Weights of a small transformer language model.
Size: width 640, 64.8M parameters.
Architecture: LayerNorm before each block, rotary positions, no biases in attention or MLP, tied embeddings, attention and MLP in parallel.
Each number is 200 + 40 x the weight over its row's rms, rounded and kept within 0 to 999. Layers, rows and columns count from 0. The size before them is the row's rms in percent of the matrix's.

# layer 10 MLP down (transposed), 2560x640, rms 0.106, rows 1146-1173, columns 512-639
098,200,264,210,164,207,173,172,202,177,202,221,258,149,171,320,194,247,175,185,188,239,227,227,251,162,247,155,205,133,189,242,149,192,166,206,199,222,220,174,302,251,176,168,148,181,201,161,161,203,213,190,238,163,135,90,160,198,176,133,300,181,262,221,167,153,162,193,122,176,234,243,208,199,175,220,202,213,227,261,241,125,208,194,205,285,257,172,243,228,204,164,212,147,175,226,124,182,206,278,198,212,202,182,235,166,240,173,175,227,133,254,252,136,253,234,175,219,167,266,209,195,202,213,148,217,230,232,215
094,243,261,187,192,239,252,249,229,220,165,188,217,299,195,201,203,165,164,281,158,259,223,167,228,190,213,212,163,220,235,210,186,274,194,186,188,219,163,214,241,156,295,204,197,278,217,158,259,159,175,192,119,193,200,141,196,189,176,208,230,209,216,148,194,208,99,231,171,153,249,281,199,134,249,159,173,232,189,238,203,211,220,195,214,243,231,234,142,202,200,218,222,253,157,251,198,169,184,155,189,195,224,137,179,244,173,247,138,305,184,239,230,248,230,160,216,214,181,170,184,121,224,240,122,230,242,229,221
091,259,222,239,199,217,200,171,216,164,229,226,218,164,216,247,235,224,177,248,187,207,231,166,185,262,205,226,175,156,174,194,257,270,134,191,176,204,155,260,158,147,74,191,203,220,209,260,255,240,154,184,188,182,241,192,206,269,160,158,283,232,148,142,183,194,170,178,285,224,238,144,219,157,94,168,270,255,187,273,188,236,166,215,209,175,198,131,252,192,207,150,204,188,233,189,218,210,156,212,208,132,194,236,184,162,210,246,185,285,197,91,158,252,141,212,208,197,241,129,177,237,216,223,208,157,178,148,175
110,181,253,242,311,169,173,114,175,194,183,159,170,203,187,221,148,179,155,149,171,260,190,248,268,175,191,227,172,220,222,230,208,181,262,122,196,200,158,297,295,132,195,166,230,143,122,224,152,144,140,197,155,212,194,228,182,182,203,225,177,202,197,202,252,228,225,193,243,213,152,202,180,213,182,168,198,242,163,230,262,172,204,231,167,251,176,223,161,225,174,167,234,182,255,163,213,213,140,202,195,188,197,178,234,157,203,171,199,205,182,180,152,122,206,152,179,255,212,154,171,195,182,214,173,246,209,138,168
123,196,127,162,146,211,219,305,270,105,219,172,160,185,200,238,146,207,209,231,225,182,145,233,205,84,173,147,215,216,165,210,166,192,204,195,229,192,153,208,256,123,193,220,195,253,194,287,185,195,120,173,178,187,212,141,224,178,149,156,169,256,197,246,190,263,277,136,239,176,242,187,267,177,209,188,240,204,207,191,269,240,120,190,110,168,218,199,199,231,137,149,171,206,251,197,251,137,183,159,224,159,227,264,201,242,165,178,223,220,179,150,226,132,190,171,228,159,196,216,237,170,215,233,269,209,203,159,240
110,181,203,208,174,149,235,205,216,246,188,211,231,250,215,224,141,208,266,202,189,237,150,176,189,253,182,201,228,228,155,182,198,212,197,169,263,197,143,152,203,184,145,149,186,207,181,193,248,155,205,252,149,206,225,130,253,216,184,149,186,164,204,166,143,230,228,186,174,150,204,249,190,214,170,232,164,199,210,206,162,203,236,112,241,242,184,152,173,194,186,183,171,282,261,181,245,264,157,299,240,221,245,238,202,251,205,97,160,265,178,200,144,254,215,229,182,231,204,223,222,214,150,290,176,248,205,218,214
095,235,199,184,140,160,184,273,210,196,183,214,149,129,145,210,177,203,158,133,293,220,166,234,257,228,210,221,270,219,123,204,192,160,208,192,206,125,241,263,185,221,218,249,169,211,242,181,199,217,172,215,219,159,206,265,189,267,262,232,188,205,206,184,231,251,212,276,183,222,190,262,229,188,208,190,229,160,184,86,191,182,198,169,244,232,175,157,232,178,104,196,201,171,193,227,229,207,246,216,214,214,241,209,243,212,114,211,105,181,193,201,213,149,144,189,256,175,156,167,159,228,225,241,239,202,216,125,226
111,198,244,239,192,135,261,165,293,185,169,165,169,171,186,191,147,197,191,269,252,115,171,252,208,298,232,251,173,121,182,179,225,220,209,217,234,195,206,151,204,198,146,261,239,220,208,148,165,238,217,190,235,240,152,194,174,237,129,155,200,190,226,151,197,238,205,235,311,215,211,226,212,160,155,182,237,179,206,207,203,211,208,257,169,236,185,178,178,225,203,243,193,243,215,156,221,156,209,183,268,231,193,167,183,229,238,193,224,241,204,180,190,205,251,216,238,205,277,242,228,246,185,185,163,208,197,176,204
083,234,203,187,178,190,188,212,212,175,202,134,153,252,175,179,209,218,195,201,259,149,288,209,223,170,228,259,167,230,178,186,186,261,210,184,186,190,193,261,162,244,277,152,219,225,248,134,176,135,292,229,196,218,182,141,217,216,198,223,238,201,211,179,207,216,192,149,205,241,218,203,188,238,171,174,165,152,129,107,164,197,156,248,235,176,205,252,124,223,164,220,257,171,153,222,138,144,158,267,206,194,215,179,91,225,270,229,132,255,158,172,143,184,205,102,149,222,248,167,160,162,207,201,183,186,185,240,223
099,205,175,165,220,191,257,175,209,235,206,288,186,190,121,216,264,209,214,186,204,231,227,176,131,205,169,102,221,207,150,240,175,258,158,264,253,323,233,203,187,193,174,148,241,155,194,218,201,212,205,277,174,158,225,244,212,213,229,205,185,171,252,223,145,268,210,181,235,209,176,199,163,137,257,165,211,109,141,220,209,208,215,336,177,247,224,153,229,234,296,223,190,195,222,171,105,209,205,231,225,185,264,150,229,168,152,220,214,152,179,204,121,184,213,149,245,204,133,159,195,231,181,112,244,238,178,254,133
093,205,143,299,227,202,142,194,181,218,117,247,197,268,272,169,197,184,257,176,270,248,176,243,134,212,231,219,191,185,230,172,181,234,292,148,206,166,197,241,208,229,207,203,212,135,173,118,175,155,156,228,193,163,194,221,244,162,168,171,92,179,156,117,198,247,218,158,211,208,168,157,168,227,194,182,224,233,205,201,148,191,237,202,187,231,169,283,94,179,193,244,141,242,221,124,210,197,157,239,213,206,165,164,214,295,190,178,225,197,282,193,141,267,182,154,250,204,290,221,250,198,207,166,249,225,250,134,158
091,217,190,262,218,245,214,137,239,150,223,256,195,229,260,212,208,235,111,115,180,179,228,216,190,181,169,232,169,271,200,207,142,247,112,215,177,244,197,121,175,223,171,106,258,198,160,159,192,237,219,202,231,258,214,173,190,251,202,214,191,246,206,196,229,140,258,199,253,221,187,221,114,236,169,157,258,202,235,200,241,258,169,192,191,230,137,194,233,124,186,178,152,186,180,202,193,187,202,206,262,163,109,223,242,173,177,206,161,153,224,194,183,219,217,128,198,172,234,210,219,271,199,134,205,135,131,162,210
099,117,213,115,194,97,234,214,197,198,180,213,195,199,173,211,256,198,196,159,126,247,262,273,165,197,208,157,175,223,265,218,234,178,241,142,269,175,234,247,247,177,280,213,264,207,163,213,135,215,164,189,238,222,207,225,213,194,206,174,255,212,120,171,252,240,167,198,151,223,205,248,195,226,136,242,294,160,237,162,187,143,268,163,171,177,161,235,202,202,199,137,269,123,180,183,192,170,211,185,254,184,230,288,168,210,225,186,205,254,173,200,169,210,206,179,169,199,215,154,226,203,247,222,191,220,205,162,174
103,95,274,248,196,237,197,215,114,159,263,218,127,237,157,225,245,237,183,175,234,226,236,217,230,215,283,242,137,242,212,176,187,212,185,145,135,208,173,163,137,216,248,229,229,177,197,192,237,216,230,212,147,187,170,167,212,178,110,165,287,243,217,135,223,166,172,225,190,215,186,216,283,161,181,177,193,201,220,184,156,214,176,218,172,128,137,227,164,214,253,235,197,219,173,158,219,231,218,182,229,278,235,182,204,190,214,184,237,156,186,293,239,238,209,215,193,237,210,172,213,276,201,154,211,272,248,162,251
099,195,200,275,186,227,223,214,167,166,252,249,268,155,206,257,213,218,159,153,260,213,276,209,180,228,128,168,239,198,232,130,221,220,160,168,215,166,198,214,210,260,222,178,189,244,196,205,197,182,159,140,156,159,246,162,230,207,161,243,156,205,195,135,121,130,164,222,192,137,177,218,171,150,245,202,205,171,237,199,126,214,224,182,193,176,261,241,262,229,291,158,183,170,207,203,128,208,162,221,184,227,185,211,181,164,280,173,160,209,157,183,227,173,234,200,269,260,260,184,179,169,123,142,173,184,200,214,214
099,178,218,189,182,172,270,218,200,195,206,157,171,205,238,219,178,243,217,154,67,191,157,211,286,215,149,221,165,232,196,201,266,232,244,239,229,115,147,159,198,122,152,211,174,144,255,203,229,129,134,153,214,237,189,202,248,269,188,160,176,175,153,180,204,210,221,171,156,170,181,212,199,158,282,225,138,187,202,125,210,206,187,183,191,193,172,206,193,188,247,251,245,190,254,206,251,175,230,203,139,162,179,61,122,129,234,160,185,222,222,175,254,218,133,155,170,181,114,244,242,133,145,154,193,200,262,257,196
101,180,233,195,167,179,204,122,183,160,276,231,305,143,189,199,148,177,174,212,201,125,197,213,194,298,144,198,269,252,192,211,218,165,129,174,190,180,195,184,133,258,172,226,184,232,190,190,231,213,207,221,192,255,106,190,173,171,96,278,117,189,239,233,164,227,239,220,170,200,184,147,245,148,237,158,237,203,213,169,147,171,266,191,266,150,259,221,162,227,182,211,223,203,215,164,228,153,123,239,192,165,225,193,213,220,182,224,223,184,205,199,211,187,292,269,228,247,204,158,199,185,210,262,264,203,257,195,206
091,287,159,150,231,204,146,256,149,152,225,218,208,95,86,195,196,244,224,187,180,164,198,182,187,226,231,248,186,198,165,113,161,123,191,148,138,179,227,159,224,188,209,270,234,228,178,212,237,215,178,204,243,169,233,190,260,218,234,265,199,228,184,194,250,135,235,155,211,194,253,202,243,165,253,194,231,197,181,149,205,264,175,184,155,254,193,265,206,206,231,260,153,206,174,139,204,195,214,147,173,303,217,170,188,244,244,257,205,184,184,229,222,198,179,186,169,185,221,177,222,199,252,235,218,237,131,187,186
101,216,155,234,172,199,185,137,120,230,199,208,182,147,243,174,187,236,162,173,230,265,191,202,186,71,218,190,290,239,179,229,179,167,229,166,192,219,197,207,292,206,225,191,236,207,204,145,309,216,256,208,209,221,181,227,166,183,138,178,213,186,259,207,167,139,212,233,210,220,225,192,192,179,162,233,155,184,184,228,225,155,212,245,198,276,233,238,159,264,183,147,195,171,190,166,169,172,130,215,226,236,147,207,181,228,140,195,252,249,164,181,189,238,239,168,247,229,193,176,230,203,188,181,151,206,217,254,172
104,274,181,141,186,154,281,191,178,198,192,239,219,197,143,227,190,200,239,270,311,132,152,225,288,147,216,163,256,208,176,164,166,108,162,172,141,234,218,198,164,187,228,262,199,126,287,222,179,85,212,171,272,227,132,213,159,171,170,222,244,210,137,269,212,200,193,154,289,217,185,135,190,193,263,102,274,230,167,158,193,146,126,225,196,128,246,146,167,203,147,134,227,206,210,200,228,162,167,269,140,206,200,148,247,212,183,217,194,145,207,149,162,255,198,172,165,203,281,174,276,185,156,200,147,157,206,195,202
094,203,170,221,218,260,208,271,170,202,208,240,273,116,193,184,224,211,265,156,247,204,178,259,157,215,237,200,156,239,213,205,97,164,173,150,197,209,245,181,121,162,193,241,249,270,209,260,143,205,102,229,224,209,211,233,208,277,191,266,258,185,123,211,256,259,196,169,162,228,249,254,120,196,192,205,180,202,214,215,174,154,218,132,243,197,255,246,167,239,199,136,209,212,185,134,192,184,193,202,195,209,178,200,223,206,248,187,241,209,236,191,217,241,194,220,180,211,225,197,216,198,179,209,137,139,262,235,237
103,246,188,176,201,177,165,195,176,195,220,189,204,184,193,209,231,215,202,196,217,130,167,226,226,287,256,230,169,254,171,167,190,170,258,186,189,163,185,182,177,228,242,155,161,209,183,120,197,240,174,204,204,189,185,207,229,252,226,225,201,229,207,239,231,187,248,189,170,200,164,205,140,225,212,212,202,192,187,166,170,263,159,160,271,197,205,250,152,215,154,153,258,233,199,237,171,201,144,164,124,175,191,226,156,195,192,123,174,230,210,237,145,169,275,169,146,213,176,199,236,212,158,116,171,220,231,271,234
100,200,175,174,207,162,204,224,222,177,219,241,179,182,236,192,181,172,230,223,186,162,221,174,178,188,198,210,223,154,122,241,197,231,188,198,183,254,88,198,138,246,200,249,144,144,197,210,238,260,148,245,262,218,243,153,247,187,170,130,184,243,178,209,227,240,196,190,218,214,214,171,167,119,256,130,223,210,196,273,192,174,218,239,199,188,167,140,160,281,262,223,120,186,227,213,251,208,193,256,236,108,267,239,228,238,202,252,226,237,200,188,231,181,226,210,211,214,186,224,231,188,219,223,138,143,223,186,199
110,161,262,143,208,208,246,210,224,225,189,213,101,185,215,206,153,190,201,177,216,258,251,176,187,217,139,175,94,210,193,158,173,212,192,202,170,225,169,193,153,203,188,177,159,208,153,170,221,191,142,319,202,191,227,231,125,231,249,146,197,239,220,167,150,169,159,281,190,207,176,188,185,136,187,225,228,167,91,223,268,172,215,216,227,175,194,230,217,209,185,177,217,166,258,144,268,193,190,162,206,191,227,206,243,256,257,287,222,156,213,220,198,178,180,214,267,129,229,235,197,214,185,248,218,138,193,180,209
097,289,176,271,189,232,156,246,216,249,160,173,183,173,201,218,203,238,159,188,216,116,260,229,178,178,190,147,166,209,197,256,249,192,169,156,240,220,216,163,205,240,120,214,163,202,184,194,154,206,175,194,201,200,204,254,157,224,232,153,160,299,196,226,189,236,227,249,195,170,162,193,195,213,187,192,186,177,237,158,190,193,184,206,194,210,236,257,214,161,131,295,236,238,155,141,224,235,197,189,129,178,205,186,197,167,296,194,238,157,185,144,217,224,153,131,264,186,250,143,196,251,176,175,185,189,56,213,250
096,225,228,158,170,179,230,237,212,202,258,220,214,246,182,211,195,135,215,193,261,127,197,222,173,117,211,198,147,174,219,221,233,184,209,143,133,201,148,168,186,168,232,208,197,240,228,205,164,182,189,150,254,111,150,201,274,192,166,205,169,206,217,161,173,168,209,177,228,203,214,232,170,232,200,205,261,179,216,246,179,202,181,200,101,187,191,224,239,175,213,195,232,174,239,262,219,194,191,176,198,216,263,174,241,171,166,250,189,316,222,216,168,145,269,212,178,219,193,239,223,175,244,187,186,281,143,203,220
098,199,220,211,238,216,243,225,227,224,149,189,241,289,189,151,239,153,220,237,99,236,226,194,257,178,186,200,145,153,218,163,261,182,217,195,292,120,212,197,220,133,169,163,221,216,139,200,180,224,172,179,201,251,153,144,189,212,188,177,214,240,134,243,228,199,198,165,209,175,173,177,225,132,201,211,244,209,167,218,248,195,182,193,191,254,199,211,243,247,168,257,148,226,171,201,191,116,185,160,210,179,120,221,237,202,158,136,208,217,234,167,190,179,121,200,197,227,210,187,186,198,210,212,152,239,263,266,210
096,242,211,244,189,158,182,199,236,199,173,226,184,219,157,161,196,274,134,175,182,142,188,240,183,200,196,212,177,205,201,166,179,198,266,175,258,207,201,130,159,243,174,230,196,145,226,253,213,196,185,191,292,280,144,189,198,198,241,265,197,197,154,181,230,279,167,196,177,214,212,188,134,163,201,167,242,248,176,250,208,126,104,201,298,264,217,200,244,174,203,173,222,170,180,247,180,121,190,226,248,270,213,249,236,234,198,244,245,188,190,205,170,185,196,205,185,193,197,121,195,225,150,239,189,215,265,184,251
# layer 10 MLP up, 2560x640, rms 0.0997, rows 1147-1173, columns 512-639
095,179,243,229,190,277,231,229,220,207,195,177,250,269,220,209,179,115,182,176,205,204,222,187,230,184,187,149,218,228,103,279,166,276,195,256,176,260,197,146,171,231,128,218,185,237,234,142,197,186,202,180,237,221,186,183,280,231,275,246,206,169,207,143,216,189,179,186,138,197,237,190,190,184,164,183,229,227,249,194,187,240,258,242,228,223,214,228,194,204,156,184,188,147,147,182,197,244,188,177,227,225,282,243,227,180,159,180,232,167,143,139,167,244,228,301,192,210,172,218,244,137,263,183,183,206,159,212,213
097,54,217,175,144,182,192,162,197,163,227,158,211,208,172,210,126,208,216,144,223,198,171,224,302,212,199,199,178,168,323,260,170,193,240,142,168,173,219,181,175,178,255,191,185,195,200,243,159,215,260,183,253,201,113,167,212,201,205,162,154,158,215,206,174,279,192,207,159,220,142,216,199,265,227,191,173,201,229,171,173,217,210,196,187,175,174,155,218,245,143,240,297,325,183,125,222,179,260,162,147,228,240,197,212,198,177,178,207,165,177,202,203,244,237,139,225,167,204,200,216,165,210,204,225,197,202,143,221
105,188,176,216,215,181,137,317,225,194,252,191,283,192,169,153,200,116,162,146,247,246,268,147,193,202,180,243,223,175,234,217,168,181,166,224,197,241,170,240,229,231,148,232,194,261,168,180,199,210,121,202,148,174,189,233,229,171,213,190,199,257,147,148,264,230,187,235,226,140,160,144,205,197,185,190,212,212,183,176,172,199,176,161,230,190,169,200,203,294,236,230,228,184,211,244,323,218,201,168,272,271,191,204,178,231,238,169,205,178,183,182,192,205,255,250,243,194,179,233,193,213,167,189,190,207,208,262,221
106,243,149,235,121,219,184,231,184,233,233,200,236,240,201,208,153,207,185,229,158,198,272,203,211,185,151,162,291,250,200,226,167,280,226,220,163,254,221,218,262,89,209,169,202,236,241,159,198,121,166,145,179,130,171,163,243,214,253,159,231,252,226,155,231,198,218,159,228,147,243,196,211,203,178,176,250,213,145,246,228,229,183,183,233,221,223,188,222,189,169,256,231,262,192,249,308,176,150,150,207,209,232,234,184,156,153,211,144,228,165,137,231,206,181,195,244,202,219,150,207,185,215,206,147,194,192,127,267
104,184,239,183,206,207,261,172,211,185,227,137,145,255,215,175,191,182,273,275,190,238,121,241,205,188,198,208,169,197,214,201,161,229,173,204,249,125,224,250,160,119,126,162,187,220,207,280,197,215,193,208,209,199,159,168,182,189,197,172,239,199,131,107,223,169,197,215,204,235,176,167,178,124,195,221,235,173,119,201,209,167,138,179,255,163,234,144,246,214,212,220,78,223,212,162,154,199,148,202,193,170,190,195,210,225,176,128,231,206,251,167,261,236,224,164,207,95,274,202,224,238,156,292,213,230,162,266,134
097,192,186,272,161,195,171,231,143,182,126,235,148,261,239,249,220,245,222,209,167,219,216,251,200,164,184,166,184,205,236,196,168,164,234,207,156,208,198,224,274,188,193,181,254,167,162,250,176,190,229,164,261,227,162,198,231,198,197,182,173,172,209,220,229,225,143,213,220,123,234,179,209,204,256,253,223,161,209,234,130,177,132,288,138,141,251,200,97,161,228,171,218,284,209,167,204,222,181,255,193,135,150,147,142,117,226,205,257,295,193,205,157,271,257,175,181,175,245,204,263,229,130,157,142,186,207,166,201
110,261,231,269,229,203,244,212,178,169,156,205,211,264,146,118,192,202,162,150,228,250,203,188,205,186,202,202,305,229,208,246,151,200,184,178,212,233,112,211,209,187,245,134,150,193,214,205,214,152,185,265,159,225,183,180,260,194,187,273,243,247,140,266,184,154,151,197,184,206,189,190,183,223,234,194,204,178,221,188,110,236,198,145,205,180,190,216,177,185,195,165,215,241,223,231,204,280,167,218,112,188,261,121,156,166,230,208,245,108,159,216,179,192,233,240,176,200,166,187,150,182,264,263,187,206,223,116,201
096,228,265,193,152,258,204,178,207,186,188,245,195,127,226,187,198,182,204,191,134,183,86,167,175,107,182,174,190,174,244,139,205,215,217,252,215,181,226,172,175,172,150,292,231,187,131,228,255,190,164,215,244,137,180,253,242,138,235,165,207,234,184,252,150,132,233,165,82,219,180,159,165,204,243,104,262,170,212,214,214,196,251,225,192,209,159,231,139,182,171,157,173,124,168,288,209,227,219,234,207,197,196,213,252,188,61,185,142,167,223,246,193,231,215,241,213,175,265,265,205,179,214,220,203,180,103,283,209
096,186,191,159,215,246,253,256,158,211,216,209,156,219,105,160,207,234,224,145,102,214,226,237,207,161,236,290,165,197,201,169,198,189,204,134,218,210,187,243,188,273,174,201,255,170,164,164,165,227,276,269,167,193,240,144,221,174,171,247,173,155,243,190,186,215,177,183,235,191,186,172,147,156,217,154,209,204,220,194,163,286,237,198,233,208,242,129,233,254,233,145,132,190,253,263,204,204,216,223,180,228,212,165,235,227,277,227,201,246,252,164,221,189,153,217,182,200,217,186,157,188,160,140,152,216,156,178,215
095,188,193,196,233,182,244,176,173,227,203,175,196,286,180,236,238,264,223,213,247,176,216,245,187,234,215,183,196,220,208,189,249,228,149,268,196,224,164,220,281,242,220,192,153,195,194,104,185,216,241,200,130,209,174,226,174,271,197,215,155,149,175,225,259,215,227,241,285,101,192,148,153,145,223,229,177,186,161,167,202,231,174,197,186,197,208,191,224,217,168,211,175,219,267,147,252,196,214,151,278,171,199,173,142,217,227,161,173,161,201,198,260,229,204,223,201,271,214,143,199,252,255,248,208,201,230,218,191
096,274,221,180,157,143,185,191,208,249,318,176,224,177,147,200,223,262,217,224,149,166,189,206,213,135,159,127,208,203,162,186,231,197,277,154,251,215,265,228,227,151,172,244,196,255,290,261,191,207,230,218,120,117,128,284,245,167,206,215,202,186,205,208,159,234,127,153,207,159,199,155,175,131,214,199,258,159,240,182,186,243,306,172,183,221,154,237,191,202,189,242,214,196,181,182,181,250,249,224,169,243,224,162,189,212,147,224,198,214,218,186,184,235,175,215,225,181,194,243,238,203,169,275,217,201,215,218,239
099,181,176,198,258,57,211,243,162,252,196,197,216,200,176,190,170,188,234,251,261,198,174,276,175,152,101,168,273,219,157,250,223,176,217,207,235,237,252,169,213,257,236,237,208,88,271,204,184,273,146,176,232,268,199,230,120,170,148,196,226,236,197,194,130,169,275,129,208,209,157,104,222,214,235,194,290,203,279,161,191,228,187,253,143,245,191,245,251,273,241,199,186,136,295,210,209,211,136,271,212,182,250,270,298,174,236,170,206,260,135,259,182,205,228,228,260,148,181,191,177,178,216,161,222,95,229,274,202
101,246,140,265,198,205,212,195,238,261,183,233,153,191,190,212,116,214,139,205,215,156,174,216,113,166,173,122,212,121,202,182,259,201,168,97,218,184,187,240,287,246,214,191,175,181,157,219,212,286,201,228,212,209,153,246,193,214,194,192,207,212,189,258,129,128,213,173,238,210,191,301,193,164,130,169,236,168,255,142,237,147,202,201,176,214,119,149,244,187,233,197,244,168,152,215,225,122,227,167,209,222,205,250,135,261,225,215,135,202,215,202,201,240,232,247,209,267,185,266,293,249,184,189,177,171,155,147,147
102,200,208,223,235,216,146,214,190,214,254,120,247,268,177,190,166,191,186,184,236,220,216,148,235,237,228,197,125,189,89,172,242,211,132,184,213,181,163,195,185,249,180,234,264,188,193,169,125,192,253,191,202,158,228,166,169,211,220,198,161,244,216,150,200,277,254,218,249,205,199,203,254,234,212,190,161,223,153,167,175,209,215,205,152,165,223,155,119,226,312,232,177,165,174,215,226,214,172,167,225,198,180,255,213,140,195,214,204,204,214,203,267,164,187,221,256,201,206,212,259,151,176,304,154,240,133,168,249
103,218,179,236,183,146,196,185,179,177,151,287,148,152,136,139,222,187,139,202,203,205,196,201,257,227,198,202,164,116,179,200,262,243,225,209,202,259,240,215,143,176,169,253,239,228,229,232,162,195,164,200,196,175,198,230,255,159,215,235,227,157,184,225,196,161,299,207,211,213,211,197,157,206,265,161,244,240,224,182,188,206,145,259,194,152,230,162,173,112,297,261,224,197,191,256,185,244,200,141,182,210,219,145,188,183,161,132,213,127,135,196,129,133,196,209,209,256,162,230,208,172,168,158,217,291,180,165,252
099,231,166,177,126,213,178,219,177,262,165,154,151,144,161,261,242,241,183,211,219,150,208,174,250,240,166,237,201,208,223,178,312,158,241,197,231,176,200,114,355,173,205,194,164,179,291,202,146,222,181,149,199,170,280,274,182,262,150,136,237,194,211,212,206,240,196,198,198,237,163,230,198,180,221,204,232,201,210,125,198,157,246,199,199,206,224,225,254,206,279,269,211,200,207,239,183,145,195,101,190,198,220,138,202,202,154,218,147,269,182,171,194,184,175,176,248,238,227,169,230,159,178,146,122,190,143,226,95
100,223,239,177,173,228,157,177,207,192,154,157,170,224,184,218,189,155,127,194,181,224,219,207,165,175,252,184,203,166,223,244,154,211,187,166,170,213,126,190,220,246,200,201,283,219,223,255,136,173,131,136,177,240,118,180,192,197,227,172,187,208,233,225,181,205,181,206,193,207,182,112,208,246,207,181,217,213,200,202,192,240,161,219,144,185,216,206,283,203,154,208,249,212,199,229,253,143,172,289,136,243,211,218,202,164,197,182,199,207,189,230,170,259,172,163,226,232,229,145,209,194,159,144,159,112,155,244,148
106,157,131,206,239,157,162,198,219,242,145,132,199,225,206,200,208,172,171,169,189,237,195,191,174,178,266,226,154,244,243,163,141,186,213,251,144,193,175,193,135,135,258,152,206,159,140,218,202,248,199,182,212,205,217,285,189,192,244,199,202,213,254,143,121,166,225,140,173,210,202,222,170,183,284,117,214,201,213,159,202,176,141,146,168,206,160,200,185,196,172,189,152,206,139,311,192,183,269,278,177,209,180,261,217,134,239,193,183,220,203,167,238,236,204,151,115,167,212,254,211,241,239,195,168,185,175,179,215
104,182,208,232,215,136,237,215,92,183,173,181,186,209,274,177,196,233,233,252,167,232,207,280,225,106,202,172,146,249,250,260,195,209,141,229,157,150,212,268,232,113,216,203,111,251,187,224,216,239,276,192,234,176,204,137,240,135,156,192,214,183,175,231,171,172,220,203,221,167,224,210,158,249,138,171,196,235,241,228,199,215,257,148,212,158,188,217,206,209,214,209,231,177,215,211,239,244,163,143,179,245,213,197,233,252,171,177,183,296,216,196,183,167,216,182,191,204,222,197,158,158,204,183,115,193,217,209,160
097,220,139,233,259,212,125,241,200,266,211,157,146,258,255,238,121,191,190,231,201,222,222,104,187,177,162,294,147,242,221,194,205,214,167,188,205,162,167,186,212,282,161,193,192,204,138,267,180,172,224,213,198,198,269,177,210,273,174,245,205,176,194,215,198,182,245,199,183,280,249,184,187,191,242,201,258,200,142,219,207,194,249,247,309,164,195,230,174,224,202,152,218,218,192,289,212,271,155,196,108,175,178,235,217,167,227,185,204,240,217,144,157,209,227,202,259,159,222,222,242,150,209,190,191,201,233,113,193
103,237,226,255,135,184,228,189,217,244,215,200,188,225,248,139,181,240,144,232,190,146,244,138,207,249,134,234,212,250,180,179,214,173,175,274,199,108,226,206,208,179,252,153,226,165,206,196,252,259,148,208,222,229,151,216,244,229,222,172,216,114,164,225,220,278,206,212,280,197,203,139,183,174,193,160,254,260,202,271,207,184,275,134,147,138,197,267,185,173,169,245,175,235,261,153,210,171,163,199,232,240,281,234,244,246,245,149,169,179,110,205,177,231,209,189,222,238,224,161,236,191,239,208,178,214,198,270,161
095,269,259,235,144,138,192,225,64,182,171,217,153,227,209,167,231,108,203,173,213,167,247,233,244,241,243,146,273,128,244,223,189,203,174,248,176,284,207,218,196,124,232,253,174,213,217,163,173,223,273,196,193,224,211,230,204,172,176,91,176,186,154,218,233,141,257,262,244,164,223,228,227,198,193,175,191,138,139,200,209,170,193,202,247,214,232,244,221,152,255,142,119,180,242,137,192,192,200,293,211,225,161,232,171,160,224,194,249,157,169,234,276,268,234,161,213,214,184,161,167,157,202,230,181,202,103,197,165
102,261,164,230,171,217,219,217,267,235,145,227,193,198,113,192,191,169,179,220,225,138,210,210,219,221,199,224,224,183,217,120,192,155,179,209,194,212,200,181,207,223,253,196,267,236,172,237,223,164,236,165,121,220,290,179,197,202,250,244,147,199,150,234,161,147,185,201,222,181,178,190,238,200,178,299,210,165,265,225,204,213,185,225,180,173,124,219,117,225,158,179,220,140,214,199,139,248,124,192,182,163,179,199,208,231,181,237,262,230,239,224,205,202,226,150,158,238,191,145,151,220,197,192,282,248,188,129,205
100,153,220,210,236,200,183,183,256,192,243,283,201,218,290,192,239,185,159,256,209,236,219,186,157,254,192,340,143,206,184,186,212,191,267,201,182,270,142,250,165,199,157,122,181,165,199,209,189,188,208,176,169,243,171,194,250,180,227,215,238,111,180,187,289,201,142,321,209,151,213,72,102,186,240,118,210,187,171,124,240,234,186,147,245,159,190,240,178,166,235,200,184,234,262,218,244,118,236,189,250,228,145,175,206,236,207,267,220,201,143,176,159,220,257,164,195,234,213,192,153,279,140,181,219,250,148,185,193
099,183,260,190,222,191,257,244,233,210,195,171,232,239,188,162,161,177,185,163,271,151,251,225,211,229,264,232,191,218,259,267,147,126,248,206,215,178,269,236,173,123,120,195,248,171,207,226,183,111,192,188,185,235,244,196,224,184,248,193,129,172,157,194,236,247,151,149,157,184,218,225,237,159,264,132,187,162,179,186,225,198,127,263,182,178,175,247,175,197,201,211,172,218,123,148,220,151,233,187,253,172,205,300,267,141,245,250,215,208,275,165,224,168,233,176,160,221,186,217,180,184,230,191,202,198,197,192,210
103,195,184,233,182,157,172,223,192,184,268,203,198,231,203,84,212,258,188,151,191,220,216,182,165,209,238,231,130,186,271,232,187,215,191,213,187,230,164,253,217,205,199,232,208,192,163,115,188,184,205,155,190,220,148,184,161,142,239,185,270,180,275,202,197,161,203,223,213,222,161,227,225,179,171,261,214,150,178,210,169,155,196,192,247,191,149,170,246,267,230,169,184,169,166,204,219,195,237,244,191,182,198,252,183,192,173,257,255,234,206,148,227,184,173,251,250,162,209,181,194,226,154,226,185,186,236,238,206
098,187,259,56,218,239,194,224,192,254,270,206,227,188,227,244,184,187,208,137,166,167,200,273,241,169,178,208,238,260,154,197,190,150,193,116,186,150,149,143,285,256,191,232,186,251,220,171,138,188,215,203,191,163,226,203,233,125,170,253,162,192,176,234,170,197,223,231,135,141,249,255,244,258,198,210,271,173,183,197,267,213,251,192,222,178,176,178,240,182,167,235,215,257,146,168,163,298,232,109,150,246,156,155,209,240,185,182,143,223,227,220,210,223,205,239,173,228,192,231,201,178,229,230,236,123,219,184,132